Each number is 128 + 32 x the weight over the matrix's rms, rounded and kept within 0 to 255. Layers, rows and columns count from 0.

# layer 8 MLP down (transposed), 768x160, rms 0.0801, rows 278-299, columns 0-159
[[139 110 109 143 133 150 100 152 143 135 155 114  89  98 119 148 170 143 117 109  73  70 112 147 175 125 133 166 128  94  72 112 153  85  86 101 219 129 160 143 173 172 142  95  88 127 158 128 133  84 100  28 133  78 163  88  96 115 132 146 152  82 132 113 165 163 171 135 108 171 115 185 117 137 128  97 159  98 158 133  95  54 154 146 167 105 131 180 129  90 136  89 108 132 190 209 173  82 140 120  83 117  58 163 136 142 148 144 162  90 116 133 116 201 173 124 138 111 154 143 113 127 102 136 106 121  79 145 130 116 141 124 194 204 151 151 122 102 113 109 151 128 116 121 123 118 162 169 154  89  99 150 128 137 169 133 128 120 151 119]
 [115 156 123  87 141 147 144 110 153 120 201 100 112 158 212  92 170 121 112 187  73 106 160 110 117 103 169 174 107 144 149 150 181 149 142 115 138  92 166 145 167 121 146 136 158  99  97  70 113 190 131 134 153 166 165 193 111 114 120 145 136  84 112 204 117 110 194 116 121 137 164 153 196  85 147 109 124 131 128 125 137  34 109  89  83 126 138 125  95 127 117 154 151 134 105 116 128 111 123 132  74 117  47 118 106 137 104 114 127 124 121 116 137 134 139 136 115 132  80 123  89 143 111 126 123 142 137 101 145 171 107 107 196 110  76 133 121  74 125 117  98 107 144 171 125  82 103 123  87 113 169 129  43 135 118  97 158 101 148 110]
 [118 101 165 120 180 210  95 161  97 109 109 133 145  94  95 115  59 153 136 158 139 155 143  65 114 144  94  94 102 156 138 124  86 198 166 133 200  79 131 187 142  45  50 126 165 125 121 112  93 141 139 123 100  95 155 147 133 105 146 143  79 159 157  90 131 130 152 112 154 138  90 142  85 160 116 148 136 140 164  83 119 101 144 152 100 201 143 115 139 140 152 119 124 158 128 118 182 129 109  88 135  84 174 166 127 123 112 143 194 147 109 110 110  99 112 130 181  99 136 126 103 113 151 144 134 105 150  76 137 173 108 159 138 121 122  92 126 126  86 167 196 135 167 158 107 162  82 103 123 144 136  92  68 123 100 150 156 127 114 143]
 [ 88 120 135  90 141 168 121 121 122 142 133 155 160 116  84  89  87  94 148 134 154 119 101 149 124 145 132  56 124 147 154 159  65 169 152 146 167 103 103 136 147  94  96 102  94 141 110 125 137 116 161 150 125 161 126 112  98  98 124 112 160 144 136 209 123 107 110 149 124 155 173 181 129 119 135  88 136 103 124 144 137 103 108 183 151 195 139 139 121 121  60 104 136 117 105 141 134 108 144 173 177 133 110 178  73 138 133 127 101 171  77 167 146 192  87 173 139 135 126 136 173 108 112 153  84 132 123 163 169 180  84 166 128 167 153 170 124 171 119 115 171 122 152 132 153 181 150  94  98 145 113 133  78 141 159 104 184 178  90 130]
 [113 134 160 127 153  99 126 116 147 139 159 167 130 159 116 189 154  59 133 110 128 104 117 142 131 165 103 113 143 123 144  91 175 128 145 144  96 118 123 189  97 135 194  97 120  79 139 131 109 105  94 123 155 130  42 127 175 114 114 114 162 126 159 135 125 147 162 178 168 138 142 168 152 166 129 109  54  88  18 115 119 145  85 112 131 129 171 194 109 179  94 114 110  73 209 141 145  72 153 150 174 133  53 170  88 125  73 137 139 139 164 163  81 185 139 115  97 136 141 135 147 156 185 130  81  97 114 135 117  86 145 104 110 142  77 108 224 147  97 118 160 161  92 149 107 155 189 106 147 150 115  91  76 103 148 158 133 101 123 144]
 [145  72 153 141  91 154  45 133 157 153 158 116 100 142 102 112  65 154 112 116 124 111 116 116  61 115 143 131 150 168  88 148 115   0 119 146  81 143  53 165 111 128 105  82 171 128 130 107 124 129 209 141 115 156  84 146 140 153 124 132  82 174 115 126 144 119 162 147  84 167 145 122 115  97 139  96 139 160 163 161 116 102  78 119 113 110 109 142 137 113 101  97 121 132  75  66 120 186 143 172 153 150 132  59 149 100 143 149 132 102  99 116 126  81  84  59 133 168 126 177 186 115  82 157 160 147 131  53 164 171 163 133 131 131 142 159 102 143 138 112  88 128 157 115 135 141 146 157 191 123 141 185  92 101 131 142 115 105 108  97]
 [ 94  70 155 173 137  88 162 124  92 141 150 154 177 155  95 149  98 132 120  79 138 111  46 133 107  93  91 111 182 116  97 105 137 159 131  97 168 130 125 123 101 101 116 119  95 154  86  91 168 129 178 137 181 148 144 173  84  94 124 130 134 127 100 131 148 198 151 126 120 168 133 144 141 125 129  56 109 126 185 128  93 128 132  78  98 134 188 121  82 167 181 127 126 137 143  94 127 176 143 139 147 126 103  96 100  74 147 101 131 110 138 176  81 117 114  81 118 122 104 154 109 124 143 120 104 131 114 132 138 140 127 163 126 213 123 100  83 129  77 162 143 163 130 178 165  89 123 123 146  97 102 148 139  50 135  97 106 139 168 164]
 [119 116 109 117 180  94 124 125 126  69  86 141 135 146 164 119 166 141  93 168 110 121 101 177 151 110 126 121 127 126  69  66 182  84 111 142  88 127 166 163 123 147 170 114 145 138  80 126  99 107 138 146 152 170  97 150 107 133  85 153 105 149 115 118 106  96 127 148  63  63  98 140 129 141  78  78 117 133 169 103 142 138 109 134  86 149  91 162 140 115  95 132 159 131  52 123 103 106 166  62 107 170 179 179 155 132 144 100 134 125 104 133 143 131 110 189 112 151 155  97  94 105 111 103 138 135 177 125 132 144 120  90 110 101 158 144 131 154 121  80 122 124  99 126 153 153  45 149 122 145 144 139 150 126 207  81 122 141  72 148]
 [ 90 113 160  90 106 109  97 121 120  96  88 130 179 122  72 120 147 155 147  96 148 131 106  93 130 142 173 128 169 107 140 124  87 159 135  84 117  93 102 140 151  78  84 105  98 139  95 171  98 146 130 121 123 152  93 117 125 120 109 139 148 194 109 134 150 158 119  94  95  97 122 140 138 114 133 150 117 168 131 140 151 138  65 104 127 118 121 185 161 136 148 109  60 124 179 166 134 146 148 213  90 152 125 146 166 132 101 159 178 182 162 178 107 169 192  72 136  95 123 198 148 152 135 148 117 110 121 137 131 111 119 158 162  49 154 105 159 114 126 114  95  92  90 143 132 159 194 123  76 128 145  99 125 113 114 136 117 119  95 149]
 [141 107 120 181 162 113 106 120 123 167 114 142 114 130  75 134 143 196 117  80 133 161  93 111 154 105 127 184  94 115 117 117 131 113 124 132 100 113  97  99 127 143 148 131 127 150 125 139 118 234 152 114 164 158 144 127 137 144 178  70 168 110  99 114 103 215 120 164 109 150  92 122 119 169 103 144 187 147 139 114 135  69 142 124  98 108 205 149  90 125 132 108  62 123 136 157 151 109 175 124 123 123 135 113 136 108 138 123 105 115 169 100 122 131 137  96  57 130 109 159 111 173 121 134 155 166 136 107 136 173 151 113 103 172 166 128  63 198 106 197 141 146  97 127 166 124  92  91 187 142 188 172 139 157 170 109 108  92 131 106]
 [167 113 173 146 152 186  42 152 172 144 112 116 106 100  80 174  89 118 123 130 143 106 114 104 170  99 127  76 122 166 125 162 162 189 124 141 133 140 130 100 139  95 152 164  90 135  51  88 140 149 125 217 129 136 102 135 129 110 111 116 103 125 127 149 118 145 130 109 164 128 122 141 152 182 110  84 170 163 119 124 178 172 150 159 128 134 125 121 100 131 135 155 127 137  82  57 150 165 148  82 181 119 137 176  53  88 121 112 109 142 118 128  85 111  37 145 162 147 161 110 161 100  98 142 149 102 134 179 146 110 122 131  89 122 184 103 113 143 135 145 155  76 100 145  83 135 150  85 158 110 128 125 127 147 126 179 125 115 125 109]
 [132 147 110 156 125 107 127 154 104 146 144 133 123 153 131 102 140 145 131  80 193 111 105 102 119 121  96 113 137 187  65 128 107 152 121 125 163  59  94 166 116 162 133 114  98  62 106 169 152 144 101 122 167 149 123 106  79 102 136 152 113 105 153 132 147  92  78 110 120  88 111 127 175  98 166 126 141 151  90 115 112 121 111 158 145 103 181 133 103 163 150 150  99 154 110 163 147 113 189 105 134 125 135 174 143  82  99 158 138 155 103 122  94 135 139 164 126 103 124 105  86 153 152 130 183 159 113 149  96 156 108 117 170 158  64 126 193  80 156 149 140 141 124 166 155  84 128 177 130  90 153 147 158  79 144 113  95 140 112 117]
 [ 93 122 154 122 136 107  88 133 102  92 148 188 163 163  93 115  95 127 114 125 118 173  79 116 122 171 127 127 160  96 111 160  93 183 109 103 160 166 153 109 116  82 153 100 141 163 113 126 127 152 163 151 129 116 146 122 126 152 100 163 112 124 158 138 158 149 105  95 127 145 159 114 122 143 147  94  74 132 144 126 117  90  66 140 105 129 153 142  99 182 122 124 116 116 134 126 175  94  98 105 148 105 139 215 107 118  29 204 140 117 107 126 151 127 149  99 171 137 148 121 184 105 156 144  84 102 169  91 136  88 146 105 153 120 135  84  70 157 147 144 158 122 132  84 179 183 161 142  99 152 154 159 136 105 135 111 155 155 119 110]
 [191  65 153 126 108  95  87 102 127 125  80 150 130 113  53 117 125 126 144 126 148  63 162 124  87  89 173 183 153 181 103 139 149 124  92 116 134 137 107 125  92  94 129 133 114 155 169 147 108 136 173 121 176 133 111 157 111  82 101 117 137 127 130  51 153 165  92 167 137  93 119 111 106 103 172 139 106  57 100 126 132 157 143  99 108 183 159 163 163  80 143 132 134  95 119 113 128 135 146 143 151  65 107 149 123  88  75 144 117 115 181 133 173 145 129 175 103 165 123 131  98 114 109 112  71 107 103  96 105 123 119  97 112 146 137 105 138 150 165 137 144 119 115 112 143  98 141 100 121 183  87 134 154 129 125 166 172 161 133 113]
 [131 109 149 126 169 161 176 178  98 105 127 115 133 149 132 111  95 173  53 120 137 155 156 122  34 127 124 152  95 120 143  92 225 149  97 120 222 134 155 108 127  99 137 139 191 161  82  97 112  69 202 178 107 104 150 133 108 103 101 115 159 158 129  66 146 133 184  60 152 171 161 145 109 133  55  43 132  96 136 105 165 111  90 109 179 151 207 126 136 137 153  88 134  99 112 197 123 109  96 128 119 141 138 171  60 128 107 102 145  85  80 183 175 175  94 144 102 124 179 101  85 141 162 151 119 127 130 130  78 150 128 133  60  97 162 160 157 134 133 145 153 126 125 114 123 120 113 166  89 124 180  65 119 102 146 179 237  96 183 108]
 [178  91 131 131 206 231  99 199 166 167 119  36 122  82  94 149 102 169 182 105 100  98  85 139 119 103  97 131 189 143 139 181 118 136 173 118 127 155  58 102 125  94  66 100 154  76 155  76  61 146 189 120 131  92 153 132 150 113 101 101  98 188 106 199 134 130 145 136 151 121 164 140  97 101 140 138  81  87 161 118 185 110 164 127  94 145 147 130 171  76 149 143 118 128 129 117 130 161 186 122 141 123 117 158 111 143 107  86 175 127 127 109 105 118 184 136 156 158 102 101 128 151 138 114 161  48 115 138 139 121  86 222  93  93 142  98 130 153  96 140 123 200 104 121 139 136 135 126 109 155  81 100  96  86 130 179 147 117 151 175]
 [156 139 142 143 134 174 113 101 189 139 133 105 174 115 155  95 173 151 115 158 132 125  75  51 125 126 111 132 151 145 169 139 144 139 154 116 142 145 110 124 146 103 154 114 141 111 101 181 171  90 158 111 151 116 250 117 137 114  79  79  96 207 198 168 139 131 133  87 147 103  58 182  89 118 162 124 199 146 134 194  97 166 150  80 114 172 173 124 122 121 123 204 154 178 131 139 121 137 125 135 156 125 137 187 115 141 118 128 181 114 192 142 165  82 162  92 171  77 128 134  89 186 150 131 166 138  79 102 138 123 161 170  86  88  94  80 113  94 111 139 122 185  81 136 112  77 134  88 120 142 171  56  69  42 128 176 159  72 138 151]
 [121 134 138 106 130 141 145 134  96 176 128 131 126 102  84 123 143 116 155  74 147 106 121 150  90 139  33 125 121 107  56 117 163 183 137 115 142 140 145 104 128 137 107 115 167 160 159 110 123 118 142 131 115 134 137 143  85 114 110 123  98 152  73  90  66 204  94  75  30 134 135  87 107 167 140 107 119 112 137  73 127 124 144 139 148 110  94 118 207 123  96  59  93 112 128 196 191 154 135 202 177 138 108 153 154 136  96 175  50 130 122 116 116 197 167 140 103 113 165  66 140  91 135 176 176 102 115 101 116 113 102 143 159  84 160 163  77 113 152 107 205 138 143 154 161 139 115 106 138 138 134 136 137 172 123 110  94 122 153 112]
 [121 136  91 107  64 128 101 150 117 145 110  88 142 110 111 117  86 145 119 217  60  85  46  96  44 116  94  92 151 177  80  75 122 113 133 100  92 128 152 116 122 164 117  70  90 154 153 158 126 169 138 125 112 112  70 156 106 130 139  49 146 136 105 151 139 124 197 144 129 129 141 190 171 153 103 159 101 115 132 173 160 163  22 130 181 183 145 129 116 181 120  63 107 114 146  79 135 173  47 196 160 105 179 117 115  90 135  93 223 129  98 136 155 103  94  93  57 146 139 140 196 140  66 191 120 121 122 147 122 148 118  86 100 147 140 148 139 122  92 149 134 110 148 172 181  95 111  41 231 121  87 147 131 124  98 166  87 121 101 141]
 [137 131 141 183 183 125 141  98 168 138 164 170 109 172  78 173 136  94 155 116  96 101 185  97 130  96 138 124 190 181 135  61 147  49 113 160  80 243  72 137 167 118  79 115 116 143  82 182 146  80 110 171  98  92 105 167 213 160 127 119 162 130 121 135 151  49 138 136 102 133  98 173 163 141 192 140 119 185 134 128 137  98 121 100 198 176  86 116 164 134  98 118 110 161 163 127 126 139 156 164 151 119 131 174 107 100 163 137 137 199 144 165 131 132 171 151 101 119 171 121 234 140 104  91 107 144 102 143  90 164 199  86  96 120 129 132  92  92 127 146 173 150 126 157 147 163 223 101 155 132 108 117 122 194 100 117 118 101 109 167]
 [ 74 143 136  89  85  99 140 100  94 174 170 124 115 144 136 152  90 111 160 127 123 165  60 132  88 141 105 169 125 110 144 137 142 141 140 110 182  68 117 119 128  93 146 110  78  76  91  76 118  53 112 110  98 157 138 149 202 162 134 108 164 124 128 151 121 122  63 218 152 197 156 108 139 166 156 166 172 120  53 147 126 137  80 105  99 139 123 134 101 102  64  75 153  94 146 109 145 106 141 147  63  69 141 112 129 107 131 156 169 108 122 146  96  74 121 120 140 165 138 140 227 100  97 114 111 124 134 118 153 172 123 123 177  97 165 128 159 165 146 149  41 140  92 135 172 147 108 125 133 154 139 118 238 124 101 117 136 164 143 117]
 [155 101 102  89  74  77 144 133 152 174 103  57  91  93  93 170 143 108 138  72 139 125 125 120 103 136 162 143 111 155 138  90 175  59 160 148  60 101 176 118 121 126 124  79 154  62 126  99  75  69 168 118  99  95 136 148 158 144  85  61 118 134 121 135 185 156 139  76 112 140 255 105 135 127 130 145 129 108 129 102 140 157 109 133 123 102 146 150  91 131 113 122 146 126 166 139 110 161 164 151 170 108 202  95 105 135 160 114 161  55 131 112 181 150 130 153 168 171 131  88 113 113 118 151 140 128  97 160 113 122 178 131  76 224 145 116 137 144 142  94  79 190 141 132 142 101 123 188 118 132 116 150  79 127 145 128 102 150 127  94]]
# layer 8 MLP up, 768x160, rms 0.0977, rows 279-299, columns 0-159
[[121 132 136 120  70 140 155  58 142  98 178 112 134 132 145  63 107 121 107 130 148  65 147 160 144 145 134 109 114 154 104 164 107 109 166 148 174  78  90 101 187 177 112 180 134 125 126 170 142  91 143 166 166 118 114 166 100 102 126 130 118  96 101 185 164 170 167 140 117 125 142  97  92 142 106 114  93 111 106 128 148 125 117 136 150 134 131 165 134  78 177 177 167 200 160 159 123 137 110  95 153  86 187 132 102 100 112  83 156 144 108 103 134  83 129 183 121 119 131 111 147 159 125 136 138 119 135  95 130 178  91 126  53 146 144 192 138 124 139 192 118 148 160 142  79 113 120 152  96 154  84  82 137 119 121 182 174  63 171  98]
 [160 150 106 120 147 121 148 131 133 156 122 120  74 124 138 132  86 153 210 105  93 158 138 121 140 179  98 144  90 102 144  81 124 132 142 147 121 133 153 131 133 119 124  86 102 125 146  84 133 150 134 154 108 139 209  92 132  99 179 157 125 168 135 124 119  79 154 100 153 105 119  48  84  90 125 113 100 149 111  97 103 155 124 118 162 126 127 155 111 168 100 184  97 175 144 144  77 142 108 127 152 128 155 103 104  78 152 160 111 126 131  66  98 131 110 179 108  50 122  74 107 181  87  95 175 158 145  56 120 137 106 133 119 160  68 151 144 109 111 121 121  83 159 138 136 103 151 113 168 189  69 181 165 126 181 112 173 192 106 154]
 [134  98 102  78 114 102 138 132 119 114 111 127 129 150 143 128 168 134 132 102 122 109 180 113 107 131 172 150 161  64  88 158 165 115  57 102 157 141 104 105 126 103 101  64 114 120 106 154  65 152 140 160 140 141 140 119 108 135  73 174 102 164 131 150 131  29 185 139 161  89 160 132 108 109 181 149 107 196 107 133 152 147 129 164 172 135 118 113  96 150  60 115 139 116 149 149  76 110 168 112 110 156 170 151 105 144 139 146  72 114  82 118  72 105  87 150 121 128 130 140 110 169  81 125 147 115 122  90 122  99 104 148 166 134  89 110 125 145 127  99  96 121 133 116 154 176  93 126 111 109  66 141 115  93 122 124 196 107  96 123]
 [106  94  85 143 117 111 170 132 122 146 166  83 101 148 142 110 180 162  73 147 162 167 128 142 110 118  47  77 146 120  92 100 201 127 102 114 106 130 137 133 101 149 137 132 104 149 130 108 170 155 137  96 137 113  70 185 103 102 139 150 136 142 113  54 118 112 140 102 142 135  94  93 177 168  68 124 126  83  77 109 132 133  91 114 113 174  71 166  82 180  80 110 146 123 118 117 142  91 132  92 139 108 100 128 146 110 134 112 120  77 132 145 117 130 177 152 181  97 121 103 128 116 149  60 185 134  38  81 158 102 112 159 139 169 112 140 144 140 179 120  56  93 114 122  82 118 159 138 118 156  97 101 127  90 162 137 182 134  40  75]
 [ 94 159  96 125 132 177 102  59  59  74 133 173 164 161 161 143 150 196  77  50 128 103  78 123 118 124 133 156 121 130 147 177 144  89 137 165 197 137 119 155 115  80 104 120 173 171 144 145 118 153  89  92 105  97 172  46 135  66  93 101 109 105 113 109 132 126 143 175 219 171 131 150 131 162 151 107 114 187 111 192  66 186  84  76 105 151 148  85 141 120  68 128  56 186 167 174 154 170 168 187 180 166 129 148 116 123 121 140 157 124  90 150 103 154 196 105 110 153 145 175 118 169 120 113 125 118 119  63 195 116 142 102 205 131 120  86  73 192 138 160 114 150 152 135  81 148 111 174  71 148 129 136  96 103 138 139 153 143 106 169]
 [ 99  95 137  63 110 121 123 131 113 113 158 109 135 184  87 152  91  90 169 111 158 138 112 106 107 110 108  98 108  71 122 159 104 114 116 138 147 137 135 159 106 118 152 135 149 167 137 109 160 170 136 168 156 125 139  97 131 136 194 133 146 185  63 123 202 132 146  88 119 179 113 137  95 168 131 102 142 131 132 162  94  99 152  91  68 146  95 158 165 149 152 137  96 154 129 134 120 148  74  81  79 111  74  88 135  90 141 127 142 100  82 119  85 110  97  86 160 163 111  99 128 150  95 119 115 120 129 175 172  87 108 140 156 144 151 116 143 150 113 134 123 172 145 142 142 133 139 126  86 202 152 146 129 143 180 154 124 114 103 124]
 [152 128  58 152 162 134  89 112 135 146 135 152 148  83 108 124 131 171 109 164  60 108 109 142  76 134 111 176 155 112 133 112  80 108 104 168 141 172 141 106 164  84 142  84 146 119 132 133 152 125  86 157 110 113 132 126 136 132 108 139 109 208 140 108 120  77 144 161 104 122 142 138 143 153 125 147 167 154 185 138 129 130  98 126  95 118 132 113 144  96 102 122 133  77 135  82 171  69 145 141 138 149  27 148 180 141  97 116 151 126 194  79 113 145  90 149 126 124 134 134 114 132 135  98 126  79 160 136 110 149 125 144 106 159 146  84 156 136  95 123 156 135 127 139 147 212 167 139 163 143 147 140 136 143 122 113 112 139 112 139]
 [135 141 134 125 116  86  91 112 109 129 131 103  69 131  92 158  90 183 111 129 112 195 115 105 131 126 172 104 122 126 131 160 149 113 154 130 159  97 126  92  67 144 159 168 123 130  71 170 118 206 129 118 120 102  91  82 112 128 106 165 149 124 159  80 160 129 151 123  75 114  97  74 169 128 100 126  90 177 104 116 104 134 136 116 168  64  78 182 155 121 112 106 132 160 138 145 109  70 166 120 152 115  81 107 124 135 139 105 102 171 124 152 168 112 152 113 152  92 145 120 128 131 164 126  39 118 102 130 118 131 126 202 136 128 120 109 132 104 123 115  97  89 140 106 130 171 105 126 134 151 111 125 184 136 111 104  96 105  50 119]
 [134  54 129  91 124  91 132 149 145 177 102 140 138 187 111 113 156 150 164 141  82 119  75 167 159 143  82 116  99 140 149 143 169 139 118 152 124  99 163 130 121 174  63 147 149 109 166 157 123 142 149 178 116  86 156 187 120  84  96  95  96 111 121  74 173 157  86  85  80 166 151 147 130 161 102 133 143 146 126 147 153 151 132 183 123 111 127  94 162  53  65 153 168 134  63 139 167 138  92 142 135  98  57  96 120 117 139 115 136 128 109 159 163 137 135 105 120 155 141 135  69 144 124 118 110 125 155 147 177 135  98 182  95 172 108 210 130 127  76 162 126 136 210 141 103 106  76 166 132 118 117 142 140 102  91 148 171 106 176 145]
 [135 145 109 125   0 115 160 164 112 100 226 164 148 172 184 129 159 144 141 117 145 112 154 166 106 135 108 199  74 114 164 100 153 113  82 114 133 152 118 134 173 117 163 122 181  99 149  73 146 119  96 120  97 151 114 140 141  97 141 127 115  68  58  96 119 151 151 163 153 127 169 151 161  89 116 147 107  99 141 129 111  83 126  95 150 128 108 135 145  75 154 105 165 136  98 122 147 145 103 135  75 153 135 118 128 135 108  91  89 148 110 102  79 157 120 122 163  84 105 162 160 160 135 126 134 176 121  63  93 119 134 116 166 120 207 178  80 145 149  91 117 189 134 152 148 118 116 162 170 116  83 106  91 171 134  87 117 178 108 112]
 [127 134 138 106 104 132 137 160 102 104 124 106  95 121 121 127 123  81 136 175 120 115 102  96 146 142 129 132  90 120 110 150 162 120 163 115 132 128 145 128 162 180 135 104 161 147 134  70  85 143 109 117 100 120 109 141 165 105 171  88 180 110 183 106 134 157 131  78  94 148 101 100 165 209 150 165 115 151  98 120 141  98 142 153 103 131 140 162 140 153 119 116 143  92  65 108 137 136 138 182  86 111 101 128 107 143  94 143 152 124 127  96  85 104  83 102 128 142 110 100 159 165 121 100 149 141 106 186 106  81  94 146 141 112 106  90 146 125 146 124 168 148 125 133 143 145 102 132 118  91 152 100  60  97 110 108 135  99 139 178]
 [174 124 157 136 130 131 128  97 136 135 130 113 100 120 114 134 134 140 135 110  71 179 155 126 127 126 151 122 151  84 140  85 116 116 111 156 145  83 120  97 123 109 142 113 111 130 115 163 101 109 185 132 137  97  90 164 101 130 113 157 129 169 109 101 117 125 143  90 155  81  94 155 158  74 111 177 129 181 118  70 132 138 105 119 176 137 126 119  89 119 115 130 111 192 102 186 197  93 131 141  99 137 111 140 107 109 150  78 131 149 182  94 149  94 132 126 157 125 117 159 117 148 166  92  91 100  74 105 126 138 122 119 129 111 114 121 143 131  64  68 134 132 154 108  82  89 144 143  91 110  87 109 150  70 195 179 170 189 109 125]
 [103 161 115 134 135  89 132 130  95 121  99 103 129 154 182  96 117 106 163 125 123 133 136 142 152  93 130 115 135 123 147 111 154 115 159 178 126 118 108 144 183 129 131 101 179 153 113 147 129 143 107 121  64 139 126 211 103 135 114 117 146 106 143 110 113 120 169  94 118 139  84  87 127 137 166  97 121  73 129  89  78 128 139 132 154  98 138 125 187 107 147 147 135 163  89  90 127 181 151  99 108 185 147 149 147 168 121 126 186 119 130 138 180 145 121 193 120 115 161 142  80 119 141 108 185 128 100 122  82  88 158 166 151  92 135  92 156 115 134 138 144 109 120 116 144 123 106  93 125 107 121  74 109 144 144 182 134 172 156 156]
 [138 135 129 121  99 116 152  84 107 162 136 171 128 118 129  78 123 124 146  72  94 109 138 147  97 132 124 179 100 131  78 118 111 107  64 108 113 187 117  97 108 136 174 184 146  58  96 172 127 102 134 153  78 150 121 115  49  97  81 124  99 179 139 142 190 157  34  18  91 179 174 148 108 153 119 124 125 189  66 136 139 124  70 190 120 149 153 143 103 128 144  81 157 135  25 162 164 140 141 140 143 159 127 153  82 173 189 112  46 114 104 181 155 159 115 157  71 117 129  68 123 183 130 144 167   0  84  80  86 163  82 111 182 143 110  99 133  84  70 108  80 167 167 101 128 101  94 168 143  72  97 152 121  70 229 109 136 137 151 144]
 [153  81 101 119 158 143  75 186 113 157 149  96 140 116 138 124 149 133  82 133 109 116 136 131 114 101  89 127 173 143 137 131 132  77 191 128 252  76 154  86 120 136 119 144 140 107 143 161  86  99  81  96 123 101 119 209 118 116  86 118 110 154 120 141 155 140 159 157 137 147 104 175  96 149 150 145 139 101 126  92 150 133  83  95 128 131 166 137 131  99 128  77  92 139 221 152 131 173 146 144 162  91  50 132 189 229  71 117 110  94 111 176 150 136 195  65 145 155 161 116 150 121 150 134 129 147 147  74 105  79 134 101 132  85 177  53  65 190  99 153 150 160 114 167 103 146 178 147 106 191 136 111 128 112 123 171 142  66 191 136]
 [152 130 149  86 125 154 161 161 185 106 111 114 126  94 162 122 133 189 196 160 149 157 182 144 119 179 160 144  91 136 140 159 145 124 186 197 127  63 128 124 164 124 127  98  48  80 116  66  94  98 193 125 125 167 156 155  33 161 131 154  98 116 144  59 144 135 119  71 126 144 133 106 144  79 126 181 157 110 147 127 177 161 186 128 146 128  93 116 105 167 152 128  87 127 105 165  97 188 195  87 120 125 100 162 171 105 180 146 132 150 148 117 118 187 175 127 118 130  58  59  66 180 140  83 123 118 121  71 116  90  99 110  98 149  93 129 174 138 137 144  80 167 177 118 122  88 189 119  98  93 100 132  79 136 183  17 165 161  91  91]
 [125  67 109 149 105  78 175 131  88  50 112 169 169 183  99  71 187  93 118 108 151 113 158 140 164 108  83 154 113 107  92 146 138 123 130 110  51 118 130  75 101 150 141 128 125 193 123  93 159 123 156 144 156 135 136 117 119 120 169 104 138 132  73  96  93 125 117  97 100 173 127  94  93 141 137  45 133 129 105 116 138 137 184 123 155 102 179  77 194 151 109 137 148 150 113 190 144 107 113 144 163 174 166 110 117 132  91  60 102  86 103  44 146 105 134 117 118  96 147  87  52  94 110 100 132  91 200 179  99  91  88 100 112 129 169 127 157 145 153 102 136 162 115 127 151  71 176  74 110 143 163 125 146 150 135  90  76 137 127  77]
 [105  83  81 160 136 188 170 128  77 174 120 148  93  99 114 116 154 206  72 133 160 121 128  91 106 135 137 128 167 131  73 144 113 112  48 113  98 101 122  87 111 187 140  46  61  87 140  71  98  74 120 114 138 129  87 125  51 150 145 120 139 141 171  76 120 103 205 151 155 136 139 126 146 100 113 139 155 125 114 102 199 219 129 182 177 138 149 102  95 180  79 126 122  59 117 160 115 164 160 213 215  95 114  38 108 156 183 161 120 117 104 226 116 162 138 138  45  99 134 130 104 165 104 136 134  97 128 101 191 202 136 109 120 106 163 146  90  96 143 130  89  83 152 162 161 134  80 170 153 169 114 169 220 123 139 177 152 141 143  57]
 [150 126 183 117 137 146 117 160  84  94 101 132 124 150 128  93 168  64 111 110 151  74 128 159 118 110 154 113 100 125 184 128 194 108 133 150 228 171 137  98 140 113 183 109 174 116  59 199 125 111 121 147  93  78 179 180 131 100 128 171 136 117 111  84 107 144 200 131 103 135 132 108  96 141 217 173 127 142 131 161  67  67 148  41 112 108 126 112 109  86  82 150 129 140 149 166 130 107 168 166 105  80 112 104 113 134  99  78 166 140  81 234 142 120 138 164 166  63 106 106  49 100 157 134 175 168  81 116 178 181 135 140  87 123  90 108 109  78 108 133  73 208 152  80 140 138 119 184 152 161 106  46  56 184  43 140  43 155 124 155]
 [169 130 155 176 121 123 145 146 118 177  88 122  75 158 112 156 131  92 127  38 118 127 111  76 142 155 135 169 119 115 142 132 134 112 231 103 145 139 123 103 182 126 149 102 122 156 133 152 132  88 115 149 116 132 161  96  99 173  71 105 170 155 180 102 120 106 120 140  76 129 161 135 209  80  55 128 112 129  65 124 129 130 135 117 102 100 114 165  74 131 132 153 130 125 162 170 122 106 238 117 143  97 109  85 143 124 110 160  74 108 152 145 144 166  96 145 191 117 157  86 146 118  47 112 123 140  67 159  53 150 130 115 137 132 108 143 192 150 125 140 165 110 120  95  93 145  72 148 140 100 138 110 150  84 201 190 103 125 163 190]
 [218 140  81 153 195 148 167 102 255 123 133  46  52 109 118 125 164  99 108 186 119  97 151 123 168  92 113  92 159 125 103 146 101  79 121  80 147  92  99 124 104 158 133 150  51 151 144 158 106 174 108  54 125 101 152 141 177  81 108 117 128 109 128 134 199  39 136 160 107 143  94 177 152 147  68 154 124 119 106 113 153 132 112 121 113 151 167 155 108 129 103 108 115 145 107 100 120 154  72  67 135 149 142 118 176 139 117 137 103 167 100 117 177 139 140 120 150 105 196 164 106 139  85 134 148 144 148  99 114 151 131 138  79 153 156  78 132 140 161 185 151 116 109 148  54 142 149 143 145 131 145 113 125  91  99  98 138 108 139 110]]